Weights of a small transformer language model: untied embeddings.
Each number is 500 + 40 x the weight over its row's rms, rounded and kept within 0 to 999. Layers, rows and columns count from 0. Numbers have three digits each. The size before them is the row's rms in percent of the matrix's.

# layer 5 attention output (transposed), 64x64, rms 0.0547, rows 24-63, columns 0-31
109:480532426525511448519450433456543543504483472415518542464522489563472473473530490541556594494504
097:494473496524585488515514434555410530515522465508539497456517417419537480492547506548548518470556
096:527514443487511489513467454606504550503592532432551484516509452458472462446522510507502510488486
120:531474588492458510517462502458518517579406473543444537489433487509564533576496454423480475532530
117:520535539467434521526542522520459458486539535582487576488477543461578469498557561481444404493516
103:498494499489450506569480549548452514476496563482500415496499505448538540495525564519483444466495
106:487475493488493505474500530445536450449492503487465523427443585522497544455438505509452485461517
102:504520479524506461513519498592500477471583546520506467584541522479413479502531500531510521420457
096:467538560511507522448507504575507535495558530553486443474435523527421502482504499475563502489470
104:409548486471459546448519569543470502446510499493512490558512528500463418527485504513531486508501
106:530498512499513456540534524418544462497493502499534579520583441478489487579527467485487544546500
092:514457474443551485493570499462546578522490528558488493408520600481503487484478542444478493532486
090:453469481465509458460480551502500515458550464441546551540560526438514450525527554488507459513463
090:540518515515500551520458490464438461539524512463570540481542462458494435561550458500427471477505
090:589461456528521482541478521455545455494443507599531442507450522511507479580520453519487498552483
103:486478420550505455501526433481519484533498539492513561521468472541500522548511526502512551447498
088:500428494498468414478508530483521556458490533453499564508486492527483501517552529537533506509492
101:497561501546490505454503515558432496423599481507512502580491482482435502509507548428544463530470
093:559467473470574522578470501450526458539489521550534541491492520455468516562474500534434610510447
093:484505535477528529518498450478486496552419490455463515419482472565571483509493459499418511474523
091:449504449464409483508506521504514497500504513495516525545453474533515490513464545504517487493499
097:494486525499500543477494523499438464489498457489423379511436525574505519510485490473463518529513
086:535442477452516499541469503419548485507523506545465567456512554522554509542440517477492539578469
091:445472471505455434504439561541558457514486488520522480502426530503459516462513457513548540455527
085:471513434424498440535504537479497464451465489497595525524503482574464466532499545520504516512480
088:517458466492507501536460527488503502507527523455437495511476518528486504448429527425518548514506
085:588445525528482513469522525538515474544409519522495485520453486518526534546530447508547541477529
089:510471428485475414564543507539521477491491510497527500531407493500488527522517552504540520441520
099:496431520549505495466520562510547496507474507524425511447494540529447495465510454517522512494459
106:555458444559458488473499488437476445444499516512464537544532553474489534510437508530458515497461
096:451578505499452512498520561439508505496546509503555570525492496499472449566457493494496533491470
108:556451535551512551567495489476523487578471497579480449449489491478538555505523479473453564473551
089:517475510515509459471524420470481555498527541467429513517504434532534566551587525530556486425557
093:524451450482524494480471505460575546471475491512462480476440524536529508522448498511480552579491
086:541481538530449515508522553463495515476513528507523526428440572517463505513453433531477440568413
118:517526533483550471571439465452489438553503517503548523443583433506529517485537476533496538470511
105:512460516514532468518468508455560485597406488541468438403456526554537529478516457508501475488496
098:525458506523451544448551537465475481465447532541462511512497554475519437566482460475402481522478
104:500543510493503525525572465455530469532478494440559537526530468457483482496526480551486463471488
108:550455515563539531567465504485518502512486491548501501455417499536517559536516466521433490517427
# layer 5 attention value, 64x64, rms 0.0666, rows 25-63, columns 0-31
102:549417472425544540574519482547540501438531461496534498481513471441502458466496481444480466489530
100:500464513508543430500469523548503532468518497431493429481482509477477558533483448456507491469543
122:500529491479445510522507413451527587541447482515479523477589477483513561497530401570559533508538
114:515453605433547479561520485467537504516479544498477472517454528535519431447526450495474527501484
109:514501542490559502536481543410527584530523517537496466495471497507474581385470415517531436514474
108:454484503524530491501536512463548412546525572495580523471463527596472532460418543565452460531555
099:520498592583511437455457535545477440470479498559462517541459544467446516531476578489515484490471
089:433526543612511559545457524495495474511607525466434493531476464507436512441470510519434551473509
097:536482576609544461503487507503472444504497543524514448510451499474434496472433545427542492514558
096:510550498447507497468446541497489553493457436457545465560491516486481464605566532462488527486530
089:419526521512440541478469522481496494534491517457579518497433535522496449509503477477481494473518
090:517531482506502406528476547491464503552469457460520506489525523517480517496529562497503467497446
097:545597488411495491524504502511510503489484500438531474551581496527524525517498588441496503475527
085:474491550387501546399455515524490540488528446519434501462446493522555485492487514499565527508456
102:459440533463504518560499447583491476426535497529426461532508510450522457476541413493464468501528
085:509485516523557526460464484516481544557463483507471462508517509499521483474467427521486484539540
092:511498470568531471556517520541489510461507510552433485519436564592519528493517521532485546472532
090:472494497442463531485526544534537563451556436468511492504538488437514548558556487480482492453572
092:502547482478458497544489411533507489520496530519568518498577486461498500537497517565483411530612
088:456483488519513430513515457582480481472426554497518474422579463530519447461513507482399525478540
097:528519496553516498517484517513521545469587532560534462512453483546487533465454570565534436493608
090:458518506480486481466473531527490544463421507509563493449533495553533418489540478505502473442646
089:464427556543548534457484509523561535531548436513449488488556489494462512481462466516481499541431
089:442434497548518488459485475621522510519471519472419468458540484489565486501563505434424504507519
092:454486572575502547453523449496522509461473532578465518498423473563495513497523425447522470519595
086:524451483429454508498475480569548499465487535563376418461577509529510524506475515438511527493509
092:454425501548472497513527494578479486455480509460486455440617501462543497494515464538463483542486
094:431492538512537556489486487460488488481557523514526497533434482452445475539414509531535484513578
102:588460498411515448548542535435477544471494481519487535487430496461489487505441447499521453495591
091:494467530539520489466452493559437504487481499417455446530530461525453466499507516414425530464604
100:484532483406507576484515504456532498520549496533451495476504538483518523551550475527571479460488
099:511495535459474519558494478539476416497483527504527510477548544517545475441470498422489554550508
090:413490546514489459437457550460475466486518520481476513478417474553478456495514522478532440484550
090:485515476448521503499498533436516602548532525475423528511516485476503526492464499556444513459535
103:510529509429517515483479479534545465470431500418537487541565502461541476569552504491462513491499
100:443532485396500589476489482525541513492532488469539535485513487510542499499458502570498515518486
090:509550527431473450530529500478519534529485500545490479461453510488454471501409535508528467533590
100:571497437472530492445472482437466532497449530491566496570570487385507543525472514461545540539504
105:450561407417499522492492491539490532464566489482406546444450476465544514527518507551508523456546
# layer 5 attention query, 64x64, rms 0.0974, rows 32-63, columns 0-31
062:478508486444503554446526570525519515472501516584424548438502488430524484512517492497523509463500
081:482499521484537564446533537418499542556439477564551502406441500499447536478436508532533456465511
073:451537507461503537391537500516513510585466510561563533448471490495437466542439553527567514484524
063:548593560492443484520471578461462492460465413601476529487495469484542541515449570473535460487557
123:558507458485516476513454540500498542457460484491513537567473546502549540457480498500466511483471
205:379550518475525522466537480423480527504465502547536477398479455502453496557503470545532482449547
389:415564519481530509450564467430471513526441527553512468414465448500456507554485482533534458447551
072:437495488552508535476458494596433450444533486494487531475528486525481512507487514494485501501539
067:516501516500466510503508485485482585494458526546506483484488458545490520509491505446487542592493
072:539527503431496547555498556427477472526487420488488494478504464473521475466457501462576484588535
075:419545508507463472503513540517439502426504529481492539471448569479477546549487535521549546397493
075:592479430440519540528516485408531528493449542506507515493499484578524523535486532487425483573510
070:521482470548542479601496476454446508502425526453530606551497456476583475512503490555492515501543
078:566476504464503492575459472424482514547412525470459481463480521511514565498536450480594453544487
065:553427510482520457563521485464448534526492526468517452481466506556471495481458398400439480485457
070:575508496509510515492524541523473525534387445549505421481549519519460502528544575425496465572494
067:458479533500474444510508507498452499541531567432472456451562512560447454525477439464430524468465
072:501512500504517494399482538539582469544563516521483477452544516457488442478507535541578514471511
069:538454466479492456478530451459520527514447480449473500451578511555404541481590459525415525462550
072:468426429502532490516487437515506528463587498615453559517480473481534521469451486509457494509506
073:445466506597528466455449513504558499535513479492569477504487474473452497479546516559574572462419
073:434507524494461484511543504585452469492474492452453556486468454493482448509443496594510484480536
065:527494500513523517484529530492581478568470508439518414507514504584526515504506476469434517545515
073:463582521533462493556501468516392514452417485465507450502515449569468536552486469465500539504523
070:504521522545563461518554444520473487486510459487503583526495379488557450481519515559454502499512
081:521541511484495438518541474512444528484520490485518541511467520539429464492530422546496496457506
070:470479479532547545476500527530510525513592519600564552489406554433508502480446531535463467486408
074:460545478517509533482453515512515419536464397467481476514566542446451536590555496481510511439438
074:471572529488468545471502491570446469460524475522392533500544535455520478501412533512523513486526
076:495511520462477406515524462494533541461499503531518509485471487521542579450558469583550473476499
065:507529501581519439481544407475493491468522565483504626493442461556518558440499486531495565509524
081:494527531496498487531532484496575535500469463484528458482451537478513550469556515463532526406450
# layer 5 attention key, 64x64, rms 0.0924, rows 32-63, columns 0-31
111:469537560506495496498534517446485528527466554492502367443502479477456496549475514460543552453476
180:495506491496567466506583461475473484549478491508493382481505461475489499505502524467528509492485
207:490490503482568472468600434485479473550497489516494418492476450479468489540505488488541501508467
072:553502553518444502572497402576555444496526500543489553501438471489503548533483462490520537463537
082:478481502491511508502471475547553500558532494459506561480514477570443479544493498540468509536542
085:542481500472565412489562411556527457505526483496481436495481409488496523492518501479565503531474
039:535519475510408564513437585472505533490493461500517611572500570546536510455486513540466498495519
068:438492503553460500429499513492496568557432549493468538449470502581428470536463532542509481465512
072:493526512543568512500510397480465490490419549483493538490533541490480480525452478396461555503501
074:551546505493447546500501482584481492525523515469457571476372469502464491467482454509549485518531
076:489500593564560487477482504477487548513505461510555437427539495467530547511453538534485506484468
079:568515505449483531476521518452513519500448548471459542508519530503505512488540497454563493536488
071:528508513463465514575499479462481464549521478481481471444557476556518491515503589582525531513532
081:557530509512522496510413499475486471488548489444500532534494422491573461492519499487543495510526
074:618503481487453519536424472434548484501523513475476516502522436477504484449486529476440512501453
070:511446474518541482578437523552506456499534516497478492516432594525477480519515474441481581467487
073:523522491452519550443483595487466545575545501509482475495504520497466435459493605452429527490447
075:470483432461499506445546547558527508431580542523492532545423515572458481492432469519486467458473
073:529461505570512486545511524404470524559490568493465515532555468508462506512547476535482547461506
066:429504492541511485516515502484489550524385543540539554545562460465580547555497512532435468536524
076:421494464535521456525549523520474483464547485508496423488483490526478549505494471522525493508496
077:513497523460401530522560544474451524552495472509487495488520511552500499504485528479497503456466
070:524458442465432539492438517426529461406499484502472474535506550497523495505513520471580514480539
074:502520488556494503509446559547525488594502579482447494489478531483418515489482477454468495542491
075:486525430469432463575501487515463500552517542559455513510548545575491479594521518572464498501524
086:545513552496486473453490513501537550599551477442439494477443511466448491478539553529458487486420
070:441480459487543479420464532574509570494513472533504504510551507531494555474498483542508473538500
087:466485598572491506468472545505485492449529452553522480532464502494452501472475425532542517516586
077:521484564456474549428474419560475443512449546505535525498409513552491436529473571521462503485511
067:522534495502520423533466491481564534430521490429544493458533446454539569548549448493476534480509
073:462538543464453426466539438458486516551491514492473429480559473460462569541471582505533500535509
079:482467526597533471500452413528501470440536496450572440518544476465518551451501450477509487497542
# layer 5 MLP up, 256x64, rms 0.0878, rows 0-133, columns 0-31
006:494502503501409499531418502544492512453504508431546501521491449502504562414487502450477527468488
134:488523497485547526502528487473475546517516542514487494505495483522544504529466493529505462519538
127:476541481508570562471555436578529450542464557472443501429459525518509507534557482517528473493503
132:466499486496505507443520489459537512512503481494511431459619439467435541525533541524472561470578
004:520427524490453529561446511492513483459544518449546648496534533506488525466490507448474552544495
128:511469610536467544468494423505533504483517469515520422422514485496417544522480591475599486515560
121:425548490519571420464520484494463579561496568502515491474479477469530555516494476511492516518501
011:536510544526505540534528558538533512519558544533554550512516522571558547536539494491519537553535
047:475482481492491446478539486474464445499463513519457552509446535668562432491411567434469475536494
006:520509545518530521504555508489530573524560493535499553564531533564538504556538547533511540542546
106:518518547505454483415596502533459512547476484499532524432542554478485520553511546568517478501503
078:449472482579528554466503503548472573470545502461515438533470504498556524548422474452511512495548
007:563511526530492524525470522533540574418521505469519559567571548552496550467528550543498538532522
124:495528464480573455532527504471559574580501467488472484485462523524454519526459463484505456543576
124:552524509460605507542487488504446454533547445533466466470510455506489541545466523465468506540505
007:494422489478431514533388473502519483440513488439530615467503515479498506459496484448466543514485
005:520552540507521500529503556577510541579475552553558459493446462509525533501519481494530520511486
145:443510463483539503529530474411458558593493501531465437479524454543444543544459463544428527496508
007:545472521511501539509445499500527553422538467470523646517583580521526502513517508535492556563518
011:467464463463453477431459469479461427466466494498459430446432455471478507463473434445461463466477
006:434496473486442458514497519492455453525475511492483447484463430481493484425492484427475476431488
005:534501517480462465536493523520488524405485491494497482503511472573481510414480453442510470505427
130:459516508533493497440504497470430448475435516507575497521624467557425474500460507504529452524473
139:444484459440514590449562484418458535542487574549517462426530481491476466515516485519437491506502
103:553561482454567527563512466495463503471520524469493480483504453502457528561501471507546496511530
129:418490467528470503462522489469446496563510563509546502479481483504541494468473521558536413437490
151:566561492430517476483541483457460508463455554510534472419546476513513502484481519527540479571465
131:436589510440486447449527493480480503529461569533527478480567429548531480516476475503504520478499
116:440487440598553517502524479425510581504515491508522458454531460486444521525520485547464459486542
104:470521536524579496514473464446492535540500514462537414506398508496471564454425552473503536490514
105:466471590453518535483545463506476479551470448549533497428477491440448526559489504551495498437548
006:489564522536495499576455530568506567527496506483567542538525456493502527450517565539499520503457
109:446487504467509561453479499559533471432439486507498426548575421483485493579424563480546505454499
088:488516522555487454457535516540465430506467452528443560582345506435516442535525534512513470516508
008:437469504531534509487509458455490486479498438408474524463581522428542503545455551493488504460518
116:436546453485513553473538496444471520559497423520470503463431502449479554498510440553552507494537
103:457523453484524502503487434519517523478549544495423455522495528564513508481465517449460555431477
128:476475467509491487465503501444524475503579501455553435557466506546510515500416593469496456490509
005:497414471470479481499496521447503440437513464480440531524545556518500446539498457497490455518454
105:483462505433500517490490477472490567533459489535497464508415560445531551469446502474554482531515
136:486478461520547509437562492491404495502499487448537471430505547535447484506446437509498482439477
008:450449461478429482479428479456490478444516443434487550528516471494497450476467480445481483490477
097:470466455538568528444476491551468528509533455488374465506505562412526524512468607542511476500524
120:505523468502487444571542467463474483517552522547528442497532431546489554476447487510419509444393
008:462466457468452467481475475467463447476477471465467475450457450461484465469476451433461482451457
009:484445467464460490510432478485473495406487466440492553499510498481461479434482482490469474493441
099:513523605570526437489547508517546432506488536451513521547453461483572481550612415488538493485500
004:491437458430498478462536461444458469400455472483474477510482496455454444494454454532498440487439
089:519511468420565559500521481472543512470483448481540489543551507494486559570546497441535516559469
013:481456463464454469471438465474467506428462448445463486492481473481428482430469486477453476475456
007:520534531466485526526442515576519513530461546507587477455406446502527566445497492496506546508507
008:529499536505499557548464493531549539491552501468574648531543540525543509504517532496520552557521
115:539534490491503532463514504468476525539537436463532494475532485504446592547545481537458458559427
148:458529515466518559516537511447540503484491569533547432514438411510480423489503531463566451487440
004:457482527508500483494575508398485460533569475512498548556537510545540459538511449382519465502504
165:429472552473493494527568461474519514526447551518435469421483482565500500517525486517511429480503
115:462581514443507495544543502523457425491508558490458491542464516464475546416528453509526537540569
076:507496492499528495440452555432549486486387551484550494511512493499507491468447513537481456556421
008:550477537520492527523487545512547536464532544537512562557548581555520566502531523544531552529546
126:470515505537516572506528468472448496556458427520554462467522460530452549486502521563505514568550
112:464531505412504531447555471472555505539508477540512437460462489465521577525402524523569528483574
116:459470485526562433474515529508431556539519553560516430474463582467418512504455485473464503535512
006:470445468464423475423438538496460437489499480516439455472455455520463498473480427442473458501487
005:446563456508508498490520515518492468604484528563494417453410416487494475473531479443508500480512
131:450531477573542526465504484493491543540514469589454496465491450466547498550531488539486460472548
150:526508577433500497476541434485477482540531481578580471438489525484465536537500502482532482519444
004:527542499560490516503443519549539526448451513500500470521495519500477620475465461540493454481453
004:508495547529456515552396556552543534532543440462531602422506515507547562499517495452490585531544
118:500480477560487496566554455508469482539486518543461472455546476470518417466465487504496447490591
146:400548494495553480378523478570462539482481515529458534488463497489480532591553479509542485463486
132:467528535480544532527586461537545515494414482518494558438474471541446490581566507499518450484568
134:428546508469475479484585492381444569534433520550505477512462480474486511476461500541483442463478
007:496445474486445526504393469493519510403513473437503595509518533481487505465509504497461538520486
114:540496501515503477464541520504481458524438480519481514545463456429482468558533451506513477522596
005:488411485474489474463543494430466411442501522515434478412474494506509503539491465417461502489513
120:458452473530573469479575498530505483509523469541501482438439508524418580508477445509526413468481
114:577494515473517491494552497431455460473554477556518535478459445467432525504551527505488490508536
101:468442525504543439505537492558522499471512525439487470522503494406500538580541486506506522488482
139:459513421519527582451528509442481529545458512457537487450487445502475550519570503534489492523468
110:443492463499494450509542446538442467486484464522463473448548495459479427511528487467544495471534
006:506477510452451482538399511511482529447458467434536550498468448499473493438462497466455494521444
005:553459509473468557492468503517540513429592499493526572484469541567537495508527470491501563566538
009:518488510531487546541434516529552533440517500475519613540566551504525550478528555539502559538511
006:543493530509531541559520532504543547462529553527532584521538587492560543561538518557539538534527
127:485535587507453455484565502503517454548501470551546490460432489496478439534457472569516502379495
089:563478507517586492461522443611440552473513482498501516474476441421497479484469476468529571497469
106:500487535560534491547549527477448565489497480561547502519503545517551518491398437527539462509529
103:507457557583549525530473446491535444488510492539533455485476489548474535458490487496505521449578
116:518497482550489536472552468553455407547457516575500528475507473503517459548490531497507456542505
007:495487473454450486485412451518484476444445476447529497437415454443476481415466471456461502519477
008:541507515545529554505495523493536523451540479511516602509585597501544496569528506565518543570538
149:489557476483542502562497472465475473471506524492485454502585401509526490551517438513509470490456
110:486440481522533501579523521459457424491455445619513388545572491460487528524508482479509488456478
143:525553530511605518475485470482463463495425513491453532492383456573476483517458519469516494517538
006:493521490502451462475489538519464464500449549510488368465446429482460555445484449460502474443490
124:486505471461559478520522451490502545480476553548514412519463581495519489471405523476451480533487
100:468426469552494547551527526450506458560498463548552504545475460519455466500539462501510448441541
008:556518554520485529549501561564524517499523570529546503512501507557532596475532509496516540520522
122:443494470502479431536512504513509550547470494486510482496565497496549591469488485514451425509524
123:447579501506547496467513478495460438539553446525450477512479486556520543600469486560539484518543
009:520536494521498532498432518571535510465449530551519483474457496476496581429543531549486554526511
018:513532530457550513522449423530493607463502478419569539500494469466490481421491538533500504499452
108:534487461486498472475521488577458476452511534575481526512524487457481382589560596514492442522559
008:499523532517536516578538537508548530540531503518525582552563545542552486561533562522536525527523
137:496514519529479514418502459523465440559505506517609483470423467504489484481502555516516509501498
107:519491444535499538487517479521480456545519481532497512533504420540538399558494566463450425513522
101:485562527453469503474531479460526540494513487579538424436421524467563558492425498529510485504519
104:465462431539488530475511559550473491510502494518490482445561479513529442559414471542485513455480
106:438554525540493518558511507486492522510473519563436432458479509465485501541439473530554463401476
011:486463480508504463501493486442499520445510439444441571571579536505466438518494539518524461511464
077:519564458527562487517507532457482507431520424546550436524457532500554501464505538411486495468503
006:442485471509471454526490493456474487471484458446486526505531469464488445475493511462490484456478
115:461540493525534537518501484512490445500443458550429534421521498532490461551520532449570444448511
088:551535520512477506433518477480461480481556499524513517557466467541500515528421491567479554485511
134:496589521525514478464528494548451433490499508558453504499564469474496491521449442577495579413519
008:510449491539502537468531509472529445474554502547446571495554605518537497562532455496517510565541
133:482471458468522461487560452520509465495448528527486484500538489499438449539527456508557462445482
005:495432475456452481403420458455494484438475466480441468464457504472452508486471452506468493490470
114:432507505492499565526503473508483542573459498556505460421461558493501480509539509555471485428545
006:465451516467477478521488499407502478429505410439448573490542515501490438505504506438435505525512
086:517426501572535503496507437576474501539534452519550529509456420453498422524494470491440490497511
008:532526513549536534537549530491528547494551505518507535595598562563510535559534557580530516516511
004:483518532534500509576454518562497515538469503488581562461469484443519554477521520475478524494461
006:484426515499488522523432461518550472516567504472530621505482512475541520500545515432561547528527
127:499511468522571496571551484453486422467526507494524534425426492558471531481477545534492511547553
111:492493527484502468509482524446523504473524454585521461482526503474545538476548500528525486481478
138:522514462508520475469523509457466502501583459495522415510544487445485543454452440485502513413524
098:511464518504529514504543514510495430519450468464595486454430486514513537502578560488542479452495
108:492490545479527557456559523450515555542505437534474481476454453372461531536538480531512514467544
104:541496503474489481519510504435484460478532556481489461441508546449487558513493461463461449532528
006:493517502494445488523401521514479541470461470439536518525491438503462535418472528475455500475460
005:462446484472439463482488502481496468493540472484467511565517464559492466455475493425503463488493
132:431509518466557418501509500509513499503450514539435459513460521488511521499503472487511443492451
139:500510493477496451478538436500425482580505516534589493472563470528480437518552471495470506467457
# layer 5 MLP down (transposed), 256x64, rms 0.0496, rows 0-133, columns 0-31
006:535470488422462460525533476458483483489511431569425488502515508517470453505493468489457484557478
122:529412472528437460552512428541539520506501499441452494514419481500547560502523531520483521445474
137:447469544517531550535520484536484457567557469492471532497506447532476528437510473562487504476538
150:485487532544480527520476542581484516501520469502491532500496500416486567533550463548440520481536
004:557537462502500541502514532545495468522504464559523499492532496583486420505489446465501473472516
139:477426490519510507459484600463532480513606465528508489492508498415488536450552508520468509463520
112:509515549530519480528452545597418432547491477374496565557441460444550523535553479479474547462485
005:593518478534510466472539463473531547467485472573491559505604529530434530497509520504507517518508
037:513536485510519556565436506543518593542521520516493405490546428497484525510522480550522547449519
005:456470538535571562471440496558524511449534595541537510499472516483523521490560547512510492422531
088:499520526521496578473445510422500478463443488584438505532448467534478492472511412437502551593461
075:568456493509453473581464569477531491441449550484493557486547515538475459476489505583476458524465
006:517440510489550527549576467531518464500489526595471477477554493508593460552525514515483520537496
147:498496478395503514531484509501494525478449519457513545562501551487505511534521412467500475418517
109:495516438469421476470491553499539458517475545522470482486535443495514507483475521479473536528421
005:549467464477432474460517482470473461498461440508475450483489492530451433483456440459480470475478
004:496530503474428507493476475389452467477475477474481505519469522460466535429440466461530511474519
135:487491423482505537511475567534546519521484511487488488565509528556522537520499550490405517514494
005:524432520545506523506566487595560452524480527566469446452518506516535429492507529518458505479475
005:517446506498488427493544476424491576460485467489463540509533496474439499531521544507545517545482
005:544567499450497509488490483458472501491568451487509548521494509533467515487471466528482466530490
005:527545470465524517515521482438497447463464497542494538496590509505513479465487553566471534530544
108:500526495526480532445507493516504445467507438520455568468574461550497419571478439504492503555512
139:518536545531555466495469508541514536502474498461511538491425546458467516495497486528453493467526
088:505450508455480474505490551475451546502532453496464554553489492487496553501535512545586538479496
144:446496447545500504454466511601519515460496491546517567481498492440464492475455537519536499512540
161:445516515477537487543438497424527517557421578548523464520427509521423480493510547532474494513424
166:539444463493616544495510516501485552579535494508479490555416571436438518480556474484460457476507
106:484575519512490480536493560519538540517467571464480464497511522442528568502446522509464476493495
118:504515542523487567521472472488500558454483495506460568519516537492591473508533523464450525508412
095:529543497499504461535451570511527562501500521488529491515508486392441583426523510480468555468517
008:516506508455464497502520513480479435546511456539476496479428503503498456467434453464462472474488
090:548511570535510503467497452419431551512465516491573555481422483529489484468498502531474435522546
102:483544445449520457549419463510483540508589514463513461465551493504517571530452413499439521518522
008:511490482513492495488486541584490470519465508525468463476418480527477391431446470468451467475434
133:472453551575536477510432536549538475432512513504507462475519542509500505499501521530453543511533
101:528491511516455522535488557581615498475469475417431566457506507485522448517536458468507550538508
117:489492578465517537463568532581540516481503474532530505573514536558462422535561496530522524466519
005:553496495497521483449530495558512505479462476510497475454545460505502504459542545460454535455515
093:556541518536477501530526539488474467444534504441477507574460518536476476483457417535481489485437
170:429417509484485562550470539543495534511488477476506553495528547489487500490438469487527491451473
005:556456543471531509499504481549513497498518511586447483467522502541444439479552475513438500484487
127:579527507510467513559457535442503497490423482534609549440424434566467452483549424462464518527506
114:534552435524472504567479547538552517500479466497514535587503487535510533498521527480437566513471
004:480530471484475497454428539477434506504555468466528548485419495510502474487472464504449437463476
006:566528539507502530505570480511539435527456473545469475458533515542518428479506483465459503493539
103:520486437451470562495513486475460525514541502525502513494600499447495557497400592497480504459466
004:513564504567561507496522499527486478445430482509453486465495505487554508461563512525497536536585
080:488454486504482423464452554520471499513467544504476495511456527567517425432410548537481403475503
006:528468556451530509519564488493499435512506505587499494444552487505586462551520477498499504487508
006:473485450479446455495522446378415480517506448512413478516534514492441483448442455501495471517473
005:558493496507493496491514485512519447541481504556488443495527519559470436488499445476448492465512
124:434532458435496481499483508464478482463474546524514574518461503450528465530552544467535477512526
155:524508567526487494539501490397514491470455552555524505462524488562474552507464496514482435530567
005:548545491474479484443395546524486479513487476527519515479501475512411522516484510489447517462480
163:515559534467515488509474500518581531467536477467547458489477450535483475495506500568520544439439
097:532558551497529452507434489497544559483448494523533511484508455520491511547487548464513519472461
067:451545517515456537508497434481457469571587516539460562470439468487482482506520422428483499488558
005:495458509482565491485538428511499480427438482512474482460572482516523461505539515497467495519462
123:496446531455483486515451576555467525447552583497442479530484578489497490515539533445444540473508
131:565499488511502521515360527526484479432509512481534483604519475526481498449528540487458508460466
105:532448506498557519486483428507467513499507470445445544523504471380592477496557483442513512420526
005:536430530467544432475563440462510553423478467555506556458555509480475507489543524511520526485467
005:475506483457440453456436491408434521478513475391524505498451504439450546523447455484492440459487
117:527553513512499479502467546547514473471403499465484514458522488558479460498490482516507496537526
159:484422470491467483494518518474546471507423550474448507542499517474507467479521537538491504489471
005:526476514412434486525532481450519466547433444492490504468545487476467461496479489456441532514476
005:549473487451477480498541506523541482540539491606514549510463550551448495490438511482456511477419
099:408520593489461502526443532468525508476510497487531478500501522523468507526459507486500527524459
172:557482462514531566589464489426480462541488457509558539571591452522535461438452470456491508519502
159:487475501495504501507509523465559454535458517562483532474481472497530528492545470549565432476504
144:414513448504542548473506531497466496478516506523479567494483502488501524483426524580478490448506
006:542417517473483477494549479519514463525489473525454425447489498502518463513485464453478468490486
101:448512496479477476496476463442472503432599546453499464457511456559460545497473466524463379520480
005:495525444553530498449462512527443565445474507484491506514481512476463511485523541512553450486503
148:474441503552520505519494469568534539448494453550492418515480573471462588531496416436455492516435
122:475447497525466456501447537486547529502534533477558564476531482466518473482544550492478571520469
124:542559553509490563496457494468452512507432524539566533456485490527493446447417495454511475537473
160:460501520573468452502444549508532502484536512500539487476528439423466553491555446466472516473489
081:454496547488500497470480506421576504418435521423505608488491516502495515485572430536505539468451
005:529512488486492542493539466447485418538488490627484472479528525548495473451465488428483528470507
005:505471515530530461533510438526549518467499521506474511532652543510504553540573533529509520520526
008:567458510475503487512564519513496465548484476550450442459486503520540452498476473467464480501480
004:475553465543472506472500476520472448493419461437410421478487491475477471460461499427464473517519
129:479465402457505561488516475540449476468476485491481463606483473488509413509488488517513497515566
089:461492537500389521549491572413497457517535514451522515491507553549607516497482471523511545511471
092:509479556525536468505503504521545511451431495455517560466554526557510542520453573534536480485433
109:488472457483450508539534488447461496463464512501508556481547512440611402572479535495494450494506
126:467484527443534572486467497536572586517468513542407551489500484462566496476517443546534428453451
005:486451430507419468527519432414442441503485475487448442532523497506503454512432448507532504528483
005:521440525552513465500533495613574483497460502481462465434490494495506471507489545477472494496462
173:499517455526505461509539440463499500483474523553521523464483511554437538402440509447539514539460
078:604415474529534448442485520564542491442469477524511571559477512455505447543481516470481474493543
124:483455518494469487459496436494435507514559542519442556518485526504528511559546526577474511411539
005:482492457450508436503508438424448521420481431503422572507508498470480481495488516520527516600483
112:484530556569482520525477506513562497484480509521510495554597454540486465509511518502474552536494
114:507533547489475483515428487531560509374511519406468499535537536436567540515451525487534475511513
005:525498438445478435503534431419450505465486413553448515520564504504478501497487530510485503574503
081:527468566428468511444567502501486438542443528504485501558498518571476507455526451485566504530535
105:458517532524527462520498511467440433479563550445500492514482420567504479562552483539497505552518
009:523445469461470448504561490398432471534504430451456474498481508440543489526440442464509466532478
019:508493484520476488548503527489487389549465489580491443472514563493530480522473448510456497466514
123:504496563471529500501455478426508558519501496451586436444498447566514562444486485481501485509515
005:495567501549526581453476515532500505509490557498533504500432513541502520416483485474501484432494
135:394517440490522559456423530509529480533445557467446549487485553454463472518533513573562488466558
109:486564557465536421454549486477574534497496525492465427566527539454515556516459472512568477540520
094:473528575498513489452548444511575449501418451462539538514535522485486582511503517524472471505519
131:458529481411499546516494518510464419553491550497483522525441517437542412493580474486532495480466
114:475476499448486520437524510517437487427542510438536546545538472498505478486529504468517547553563
009:506492534505550553478493533578508444501448548580482455410488485543518457454503522482459522419504
085:455430510557407507478476488520524491532554536459475568544604480496507521552473484507503499521515
005:513522481460487543455474504527473439499522481510491497468416504503473484447440472480441451481468
129:477436505576482542531519531565525494550477425512377488514487474488507478475553414486494511514481
081:507493512502501458553541505499534514514458564491469527451501555422548530469560452528544527521492
138:501521462541484528515547493497451536535445529440557474509465509555513496492513487473522420557530
006:528454496511506454490508507569553553470457482428532503483556463496482491548525557510477519509481
126:440543474478485473515535471575498557456482461525463546539501509478498539470540464555571456466493
005:462405521504523449479510468529508517460457499508450498438505506471509463481530506490508496481470
114:529516507486499494531496591545527482462560549430522504543551511505430459529500494480525490581523
004:573534467525465572444472484564479482535512545590544500500492484521478533486537572470482468463419
069:516618474478482458514435516408481516400517522535534489521551564464553501444531531489510478452502
005:520504582484552512492538575573543501481449518527521486425466465459534481486557534450437449452496
005:520535491486428502464495539465476442559509473560508511500430491528463467461406446443496504481489
004:549466503516456463443497503465446512529589489492465438525539537566447498518490452478465449482502
108:529435494483540448527472546477509560507530521506563498424513468482519491521556609497394506451512
102:522419507523447468496535456497487427506457501469485541519557530542516450555442489576434491511495
122:390507505475495505485545550588479579466561479525506459509558542522489467522524458504489528422422
099:450492501470459517481503546540449522452523536429427503511567501505555450514517497486452448525536
127:501470587513456505514464556560522563455544424496519460529495474409435593481555446527497577483486
075:514536550562468521440512502560505472555542615519548528460504428467455505494508550531503483478443
005:535478522450482522515525493455503444548521490614485498451482505534494475490465475439462512506474
004:558465479444531506504493465481474506418536509538500503499516487513497490500561490574438489486515
117:532469514485500564487469438510512435448509450558521457608491561506466464547492514510472514570490
100:499438459507474509570533504414493534523498439508460509485483544509484473425516542418442523452547